{"lr": 0.0082, "steps": 4250, "dataset": "wikipedia_en"}
Each number is 128 + 32 x the weight over its row's rms, rounded and kept within 0 to 255. Layers, rows and columns count from 0. The size above them is the row's rms in percent of the matrix's.

# layer 15 attention value, 128x128, rms 0.055, rows 0-127, columns 32-63
size [ 79  74  76  75  84  80  76  71  83  91  77  72  76  74  79  81  88  81  70  80  97  72  78  78  80  73  77  74  84  79  79  76 116 117 113 118 119 133 116 116 117 123 124 122 128 114 121 119 114 110 117 118 121 121 115 121 118 121 118 120 120 119 111 125 122 106 124 124 123 119 120 126 124 123 119 120 118 122 128 116 124 116 117 122 120 125 130 124 133 122 117 120 119 124 122 128  71  65  63  70  70  65  68  67  62  71  75  65  72  77  74  71  68  78  60  62  70  71  69  75  60  76  73  66  70  68  61  72]
[[ 87 115 100 145 104  78 158 123 116 133 116 148 162 182 142 131 152 114 119 171 106 154 147  85 129 135 145 146 159 160 111 140]
 [177 145 146 130  99 149 113 212 108 144 100  79  87 125 138 184 150 138 125 154 129  62 106 113 166 162 183 144 140 117 184 119]
 [120 108 106 123  98  81 113  95 203 118 133 158 131  64 142 103 120 141 132 145  70 172 132 174 131  83 122 152 191 111 135  97]
 [168 186 158  63 107 178 179 149 103 123 120 142 154 132  72 127 132 176 187 122 164 111 134 137 129 158 139  97  92 127 134 134]
 [119 137 128 168 177 167 121 113 119 133 103 151  75 188 114 166 187  86 107 132 113 103 149 109 145 111 103 139  79 101 177 117]
 [ 92 150 137  72  82 189 148 158 143 115 192 135  64 168 113 118 154  96  68 163 124 102 125 112 116 106 141 142 125 126 122  74]
 [149 152 119 140 134  83 132 147 215 149 150 137 133  98 143 184  92 103 126  76 149  91 124  71 190 113 183  90 130 157 114  90]
 [195 128 100 175 121 126 168 202 120 186 126 149 141 146  79 157 118 101 108 130 116 155 137 132 135 154 136 140 203 115 143 169]
 [123 103 116 166 141 165  69 120 136 107 169  74 108 127 159 126 124 102  89 164 139 114 124 160 115 130 153 129 119 169  81 153]
 [143 113  75 141 170 130  89 134  95 161 176 132 148  88 151  92 141 172  94 184 100 163 125  60 121 105 109 124 176 122 127 131]
 [108 132 129 107  73 102 103 184 111 154 139 118 117 123  71 119 212 154 160 109 145  75  89 102 168 134 122 127 108 134 161 133]
 [176  93 172 168  57  89 130  75  87 158 167 142 182 154  71 119 192 142 111  86 143 202  90 157 126  82 119 133 181 144 142 131]
 [ 69 147 116 142 101 127 109 189 105 107 101  90 141 144 101 138 115 104 145 122 138 154 153 143 126  98 118 115 145 110 101 184]
 [117 124 143 207  83 124 108 145  87 141  68 110 182 118 122 189 160 156 140  91 143 115  87 120 113 166 148 139 106 162 132 133]
 [190 168 113 107  65 107 112 130 123 115 129 187 139  97 107 154 164 168 156 137 115 168 124 114 195 129 162 107  81  85 140 191]
 [116 156 114  85  95 190  79 136  58  92 122 109  96 147 159 103 144  83 107 125 118 129 114 170  85 126  87 112 102 133 133 138]
 [139 157 166 179 113 115 127 137 119  91 125 108 145 156 169 107 144 140  99 186 127 111 102 114 132  65 106 112 102  78 159 137]
 [139 120 127  96 155 117 124 116 143 103  94 172 161 144 109  90 138 100 152 141 111 131 138  85 106  93 158 176 108 140 115 175]
 [148 159 119  94 146 111  88  99 131 122 120  87 153 123 143 166 141 106  63 130 156 111 101 164 130  56  76 133 127 163  87 114]
 [ 92 113 164 125 124 109 108 226 122 121 193 156 180 128 105 187 125 147 143 102 170 171 140 147 113 116 101 148 112 182  96 149]
 [134 178 132 122 142  99 157 190 134  86 146 147  75 110 113 122 120 180 164 139 142 138 147 173 164  81 160 154 151 161 120  90]
 [ 44 141 117 114 149 114 173  96 148 101 118 140  79  88 121 130 170 141  93 112 103 164  96 134 118 119  96 116 111 129  76 112]
 [116  41 122  41 120  98 152 132 175 117 115 131 110 203 126 163 167 159 107 133 132 150  95  82 185 187 107 117 119 107 154 127]
 [163  93 143 122 144  99 177 154 133  98 143 105 107 107 164 157 167 150 147 154 130 117  96 147 107  54 124 186 180  28 134 131]
 [166 123  78 154 123 147 112  66 135 108 102 135 141 165 136 139 169 108 123  93 128  76 144 185 151 142 128 129  87 114 156 106]
 [161 133  78 124  94 108 144 112  83 158 117 106 163 194 123 156 100 155 132  99 132 156 100  58 155 162 105 141 118  80 144 122]
 [103 137 110 116 130 146 100 104 129 132 169 107  94  73 175 146  83  57 120 176  72 106 159  94  95 153  99 110  80 173  98 155]
 [163 124 108 118  83 130 111 104 133 155 110 178 116 147 104 119 121 177 187 115 172 118 190 137 164 163 102  75 183 130 160  95]
 [157 195 150 100 104 132 101  86 102  89  82 169 167  99 122 114 128 178 120 158 140 137 187 164 157  90  84 127 142 126 142 133]
 [ 96 203  78  70 109 125 175  97 169 116 154 124 184 104  99 168 113 105  94 154 105 135 135 112  96 130 103 137 179 113 108  94]
 [113 146  90 145 147 151 100  78 135 142 110 117 175 144 146 135 193 131 176  97  63 168 133 131 122 127  81  98 125 157 127  87]
 [128 132 136 158 170 191 150 136 122  97  96  74 122 145 133 168 118 153 173 154  95 161 104 126 150 129 129 120 114 121 134 152]
 [149  75 116 130 141 126 140 143 148 135 137 112 142 150 148 146 103 124 163 123 183 227 128 159 112 108 109 135 135 126 101 119]
 [ 67 116 154 177 119 126 117 136 116 138 109  83  99  86 147 100 142 111 178  96 110 157  82 132 148 128 164 146 131 105 137 137]
 [ 48  96 167  77  54 123 194  96 176  97 144 119  89 183 159 108 155 150 189 123 149 104  70 162 164 135 136 100 117 114 101 188]
 [ 80 141  81 100  73 105 139 154 142 142 151 128  78  37 119 219 111  81 131 167 124 166 130 157 147 145  90 203 198 142 122 140]
 [142 117  83 126 158 177  75 125 121 127 111 190 136 127 110  96 113 133 137  96 123 171 195 190 152 113 142 117 194 117 125 193]
 [119 168 125  89  99 155  95 189  67 136 180 118 120 127 148 158 134 162 163 169 128 123  62  45 146  85 210 134 157 121 132 149]
 [107  87 158 120 152 126 123 103 102 155  86 181 135 108 115 180 115 150 157  92 137 134 102 104 158 102 126 122 134 152 135 149]
 [109  62 113 120 133 114 122  84 127  97 203 186  79 142 167  82 126 155 103 119  50 116 142 134 146 108 113 183 118 136 102 184]
 [122 141 114 119 145 103 112 146  68  93 180 112 145 111 124 167 142  88  99 147 138 140  78 133  59  92 134 121 126 101 141 108]
 [141 150  83 103 125 160 146  95  91 127 119 137 119 172 134 127 116 131 162  71 119  53 142 152 108 140 151 127  91 119 154 170]
 [137 225 128 125 128 136 132  88 182 141 112 151 146 125 135  79 138  85 159 181 138  93 163 104 103 119 130 166 112 135 153 146]
 [149  79 119 131 176 147 168  86  80 112 160 110 114  63 128  59 173 181 149  95  66 145 193 135 202  89 104 150  74 120 133 112]
 [129 158 152 136  99 106 116 140 172  85 108 167 108 130 144 143 135 111 178 126 179  86 180  94 161 196 166  69 114 108 147  76]
 [188 135 152  88 116 128  87 148 198 110 182 156 184  99 145 137 114 136 168 107 108 109 126 143 114  75 191  81  98 186 164 143]
 [ 80 155 172 110 152 138  99 195 155 119 157  50 109 162 138 123 128 149 124 157 149 166 136 166 127 139 138 154  99 143  95  97]
 [139 162 108  89 157 166 160 153 169 149 120 136  91 111 104 142 125 121 139 124 124 159 153 163 194 122 116  42 130 164  77 113]
 [106  89 117 181 157  89 126 125 117  85 115 155 139  77 126  83 148 112 132 106  60  81 127  67  61 180 111  96 143 209 153 118]
 [120 133 110  95 142 146 195 118 151 139 164 145 147 120 165 122 106 105 172  97 151  92 160 159  80 109 125 196 169 138 147 116]
 [ 96  99 145 140 116 216 167  82  95 107 129 115 124  68 136 131 144  49 171  83 173 150  96 116 125 118  83  87  62  88 135 127]
 [ 81 110 127 125 163 108 151  86 165 144  75 137  91 132 155 117 146 134 103 129 118  78 151 105 161 114  60 113 140  95 142 139]
 [ 80 104 139  90  74 118 136 117 141 127 161 122 152 129 157 152 115 135 105 129 105 175 141  79 142 174  93 109 104 124 138 115]
 [106 146 116 101 192 186 104 140 147 123 147 126  83 125 136  93 120  82 125 128 141 104 154 145 103  76 104 113 185 120  96 172]
 [122 117 116 169  79  98 117 114  78 175 197 130 181 129  81  99 140 165 145 133 178 131 135 175 139 109  87 146 169  98 159 172]
 [141 133  93  93 105 103 138  61 130 111 127 202 131 105 169 139 107 110  85 128 153 113 174 112 169 135 178 130 127 123 119  77]
 [127 110 169  76 143 166 101 120 160 144 115 100 173 113 108  84 138 179 135 115 112 147  96  95 183 160 151  66 166 128 107 227]
 [161 125  98  76 125 116 114 125 159 146 174 115  92  95 104  97 112 147 103 110 117 135  99 115 104 115 154  92 155 143 103 163]
 [ 89 111 106 116 156  93 172 167 122 114  93 172 131 173 102 105 148 145 110 118  96 128 114  95 151 131  92 107  80 132 145 142]
 [135 136 160 118 121 204 178  87 142 188 157 114 164 126 119 108 102 163 106 124 107  67 129 152  81 176 180 166 171 114 154 145]
 [103 180 105  86 142 115  80  68 128 121 172 181 160 115 106  59 139 151 206 115 138 170 106 129  87 143 158 115 126 210 129 129]
 [157 168 159 110  89 149 167 170 154  84 139 117  83 210 113 158 155  93 124 124 138 105 116 124 141  56 114 108 192 149 171 131]
 [ 97 140 167 164 142 134 152  88 181 102 132 159 110 114  55 119 103 113 155 153 101 151 132 177  97 105  78 121 143 159 133 124]
 [159  83 160 102 159 112 137 127 150 104  60 127 148 105 172 121 132 160 119 149 133 158 108 167 109  84 127  99 144 105  96  98]
 [144 166 139 141  59 153 173 158  91 132 156 122 139  94  88 167 129 129 107 148 165 101  58 114 103 112 169 119 141 115 139 121]
 [136 123 152 161 153 168 105 111 108 103  99 165 150 159 118  90 154  88 118  92 155  97 145 163 135 154  89 141  96 137 158  93]
 [110 136 171 106 104  97  93 222 141 102  64  90  67 188  92 132 103  98 123 162 177 120 126 146 128 128 103 115 141  93 135  51]
 [ 92 181 165  77 146 189 117 129 168 103 155 108  98 129 125 140 122  88 164 172 148 104 111 167 103 139 119 143 120 127 166 187]
 [139 121  87 138 138 120 141 123 105 175 114 152 150 192 181 116 141 102 137 106 114  50 124 103 140 147 143  87 116  80 137 183]
 [139 117 180 162 110 176  79  99 160 159 103 145  47 145 157  95 110 101 171 103 164 101  89 143 123 113 106 142 145  71 109 132]
 [126 128 131 144  94  68 187  90 114 115 105 117 127 107 132 107 137 150 125 160 120 141 114 170 103 124 117 161 153 114 117 165]
 [119 152 126 121  73 117  39 135 129 143 190  97  62 198 165 109 127 134 141 160  88 105 103 145 143 119 131 127  91 105  83 191]
 [ 92 172 167 137  87 168 118  92 131 106 140 171 103 119 153 118 151 110 177 163  92 138 169  83  98 117  81 106  77 122 143 153]
 [178 110 128 110  62  70 116 171 132 102 128 133 147 122  86 146 128 172 111 161 151 146 101  78 143 175 132 136 113  94 176 106]
 [102 121 162 134  98  79  98 130 170 105 129 104 108 168 164 118 118 119  62 138 117 142 135 131 104  82 118 134 162 129 140 111]
 [120  58 116 179 163 138 137 193 106 124 134 114 116 127 141 167 107 105  96 102 187 130 111 112 123  80  99 150  83  77 160 101]
 [ 91 111 123 145 196 103 102 129 125  91 103 105 108  92 101 168 131 148 159 113 101 112  66 125 179 145 111 122 127 127 145 155]
 [ 74 105 120  94 167 129 143 164 106 113  95 111 122  97  79 130 168 130  64 105 191  90 122 156 131  73 105 166 141  93 165 150]
 [193 157 172  94 137 151 102  75 100 114 166 100 115 133 135 187 117 121 143 144  73  53  99 133 146 134  83  96 135 148 171  93]
 [138 168 184 151 111 123 117  78 113 112 131 140  71  95 123 159 107 170 137 138 132  85 155 185  88 178 186 123 124  86 181 116]
 [154 109  61 136 111 135 107  87  71 131 198 166 166 132 149 121 140  86 149 125 195  53 161 171 194 140 177 116 116 206 137 123]
 [168 152  97 160 150 167 108 185 102 134 148 160 162 139 136 126  77 121  84 116 122 112 119  88 132 135 130 168 137 113 121 155]
 [ 98 123  53  75  72  89 114 115 122 109 114  90 124 122 108 126 121 168 141 137 127 115 154 166 132 212 102 155 192  52 143 152]
 [154 115 131 118 106 142 127  83 121  70 147 119 120 133 195  97 159  80 180 141 172 149 103 106 125 153 110 110  84  91  84 119]
 [122 148 144 181 114 105 145 169 157 117 168 133 128 100 150  91 137 142  98 139 114 125 136 123 103 146 179 137 166  98 218  84]
 [160 128 111  94 215 112  86 155 177 152  68 111 108 100  90 126 134 177 168 156  96 118 138 129  88 180 153 163 142 144  99  97]
 [ 66 165 128 120 178 140 133  59 203 105  84 109 119 169  95 137 156 110 102 115 115 118 134 130 135 145 137 127 149 115 139  65]
 [125 137 107 171 152  96 127 110 106 104 128 110 129 126 169 113 150 102  59 165 115  82  49 110  62 153 106 168  93 117 138  60]
 [117  71 160 148 106 124 137  96  80 167 112 118 106  82 135  65 156 161  92  84 100 168 176 173 208 148  98 131 116 125  86  90]
 [106 107 143  97 134 105  75 102  70 169 110 134 134  73 134  93 146 113 128 125 116 189 127 113 153  55 187 110  33 123 122 135]
 [160 169  86 144 150 158  84 186 168 128 141  93  66 188 169 180 146 155 212 155 117 141 115 148 178 114 154 198 118  95 106 153]
 [129  91 127 110 148 183 130  49 157 128 144 102 123 112  92  99 149 148 136 104 139 140 145 193 108 145 111 121  93 161  88 148]
 [ 85 103  89 119  99 134 142 128 156 111 116 119  86 113 169  62 113  79  85 106 142  83 110 105 141 116 122 153 178 113 108 137]
 [ 95 106  58 134 136 109 130 147 136 145 161 135  69  91 100 178 171 149 131 143  70 163  97 132 148 148 136 139 131 119 152  97]
 [151  56 129  76 114  76 132 120 120 123 184 120  91 143 137 178  81 150 156 128 116 125 136 137 169  69 128 145 173 148  97 123]
 [117 110  95 113 125 141 136 167 171 108 159 150 127 184 154  80 173  85 182 131 165 159 155 129 132 127 152  84 186 140 156 125]
 [118 129 118 150  92 121  84 117 120 172 104 149  49 158 117  94 158 173 140 103 149  95 143 135 134 134 127 141 117 118  86  96]
 [138 163 149 114 103 155  89 118 122 149 104 131 187 105  80 131 165 127 162 117 145 142 193 152 109  77  79 179 112 149 150 139]
 [140 103 137 143 115 107  90 187 101 123 185 158 168 121  71  72 130 184 181 105 150 181  74  38  87 100 140  96 109 169 112 162]
 [ 63 113 115 120 190 140 142 126 135 153 136 147 121 109  49 194 151 167 125 116 163 125 127 176 130 131 138 115 119 162 123 141]
 [123 174 156 115 152 138 104  52 123 211 118 115 114 175 143 100 127 137  98 131 132 161 151 123 120 167 118 114 153 105  98 120]
 [115 182 155 165 153 200 130 113 170 100  87 135 153 123  88 109  89 157 159 115 132 146 172 147 112 194 107 132 180  54 134 103]
 [135 130 135 181 128 109 143 111 109 127  76 109 118 100 175 133 105 157 118 133 108 125  87  54 154 175 183  90 123  90 136 155]
 [122 132 133 127 213 142  92  94 164  89 124 132 134 137 133 153 122 130 129 151 147  97 155 118 144 168  97 112 126 118 178 114]
 [143 171 168 108 133 138 100 151 126 120 125 164 143 164 142 184  72  77 149 145 176 167 140  72 142 128 160 139 143 103 189  93]
 [147 156 118 162  84 118 173 192 129 180 131 113 123  65 110 104 147 143 144 186  80 189 139  98 138  95 139 130  97 144 126 155]
 [111 144 118 202 125 125 124 110 131  82 116 130 111 174 122 179  80 146 107 187  84 169 100  98 131 137  92 136 104 100 129 160]
 [117 103 160 131 100 177 179 105  98 130 188  93 166 179 126 105 113 137 122  69 154  94  99 171 124 128 136 123 143 149  90 201]
 [194  75 146 109  96 131 198 150 147  69 146 100 101 132  70 130 155 167  79 138 110 103 133 155 137  77  75 155 102 139 105 160]
 [114  71 165  94  69 122 157 112 112 103 133 121 110  70 108 108 150  93 152 151  76 145  90 174 144 109  78 130 130 131 138 185]
 [160 117 134  93 129 164  94 155 123 166 127 183  98 153 149 146 116 114 153 170 126 110 143 165 160 148 157  58 123 125 146 110]
 [180  93 129 173 100  90 100 138 165 123 166 114 119 112 175 148 136  99  97 136  94 131  78 135  74  52 122 119 149 132 112 155]
 [130 149  92  72 119 161  83 104 118 101 164 102  94  71 183 184 123 129 145 124 108 107 170 125 144 128 107 197 121 114 107 118]
 [136 129 105  63 170  98 123  44 110  95 133 138 157 125 133 124  68 142 107 120 138 139 164  63 126 105  69  67 118 119 119 126]
 [120 123 148 148 115 113  88 182 121 141  82  94 104  89 135 151 127 188 111 121 131 132 153 135 152 138 133 126 125 129 188 143]
 [120 111 148 109 189 182 134 108 147 100  69 139 104 143 131 139 202 103 175 155  59 166 103 132 132 159  87 107  65 121 105  76]
 [109 105 115 133  94  91 137  76 137 162 127 130 141 171  89 108 102 110 106 153 120 102 149 129 137 129 133  77  87 178 173 143]
 [122 125  99  99 118 163 122  96 141 142 106 142 167 135 119 110  92  97 151 142 115 164 109 134 147 148 172  94  93 194 118 176]
 [ 88 182  85  80 152 155 128 107 161  91 113 118  91 194 150 152 136 120 115 150 144 113  41 107 143 104  96 143 152 126  92 167]
 [104 138 159 140  76 150 142 120 170 168 169 108 149 183 169 129 145 171 165  93  97  95  91 103  73 142 123  94 140 111 110 141]
 [136  92  93 117 111 139 116 152  91 121 174 140  88 180  85 148 105 150 129 147 138  84 122 119  83 108  87 125 136 142 150 157]
 [ 99 120 179 100 138 163  44  85 126  40 111 119 125 121 104 174  91 170 142 173 166 167 136 176 136 121  99  87  81 107 126 127]
 [119 156 147 178 116 132  98 131  96 141 121 137 116 149 119  90 179 180 106 131 178 109 123 138 168 108 189 159  95  82 151 112]
 [ 85 104  83 155 223 126 111 124 171 144  77  82 107 102 173 134 133  84 133 113  64 146 141 186 169 102  99 148  98 113 134 109]
 [135 184 151 140 120  97  75 158 110 153 185  64 127  58 154 135 154 121 146  79 154  99 113 101  96 177 204 149  60 177 140 151]
 [111 106 107 160 163 163  71  70  64 124 118 150 132  94 149  87 144  90 180  88 143 142  60 138 111 144  83 139  79 119 130 155]
 [142 173 111 152 108 119 120 101 139  99  85 116 168 157 250 118 130 131 109 144  79 155 158 103  59 135 112 136  99 124  52 125]
 [145 189 136  95 135 141 153  95  91 169 118  88 139 136 155  92  95 133 115 134 141 142 130 147  92 117 192 112 186 150  99 131]]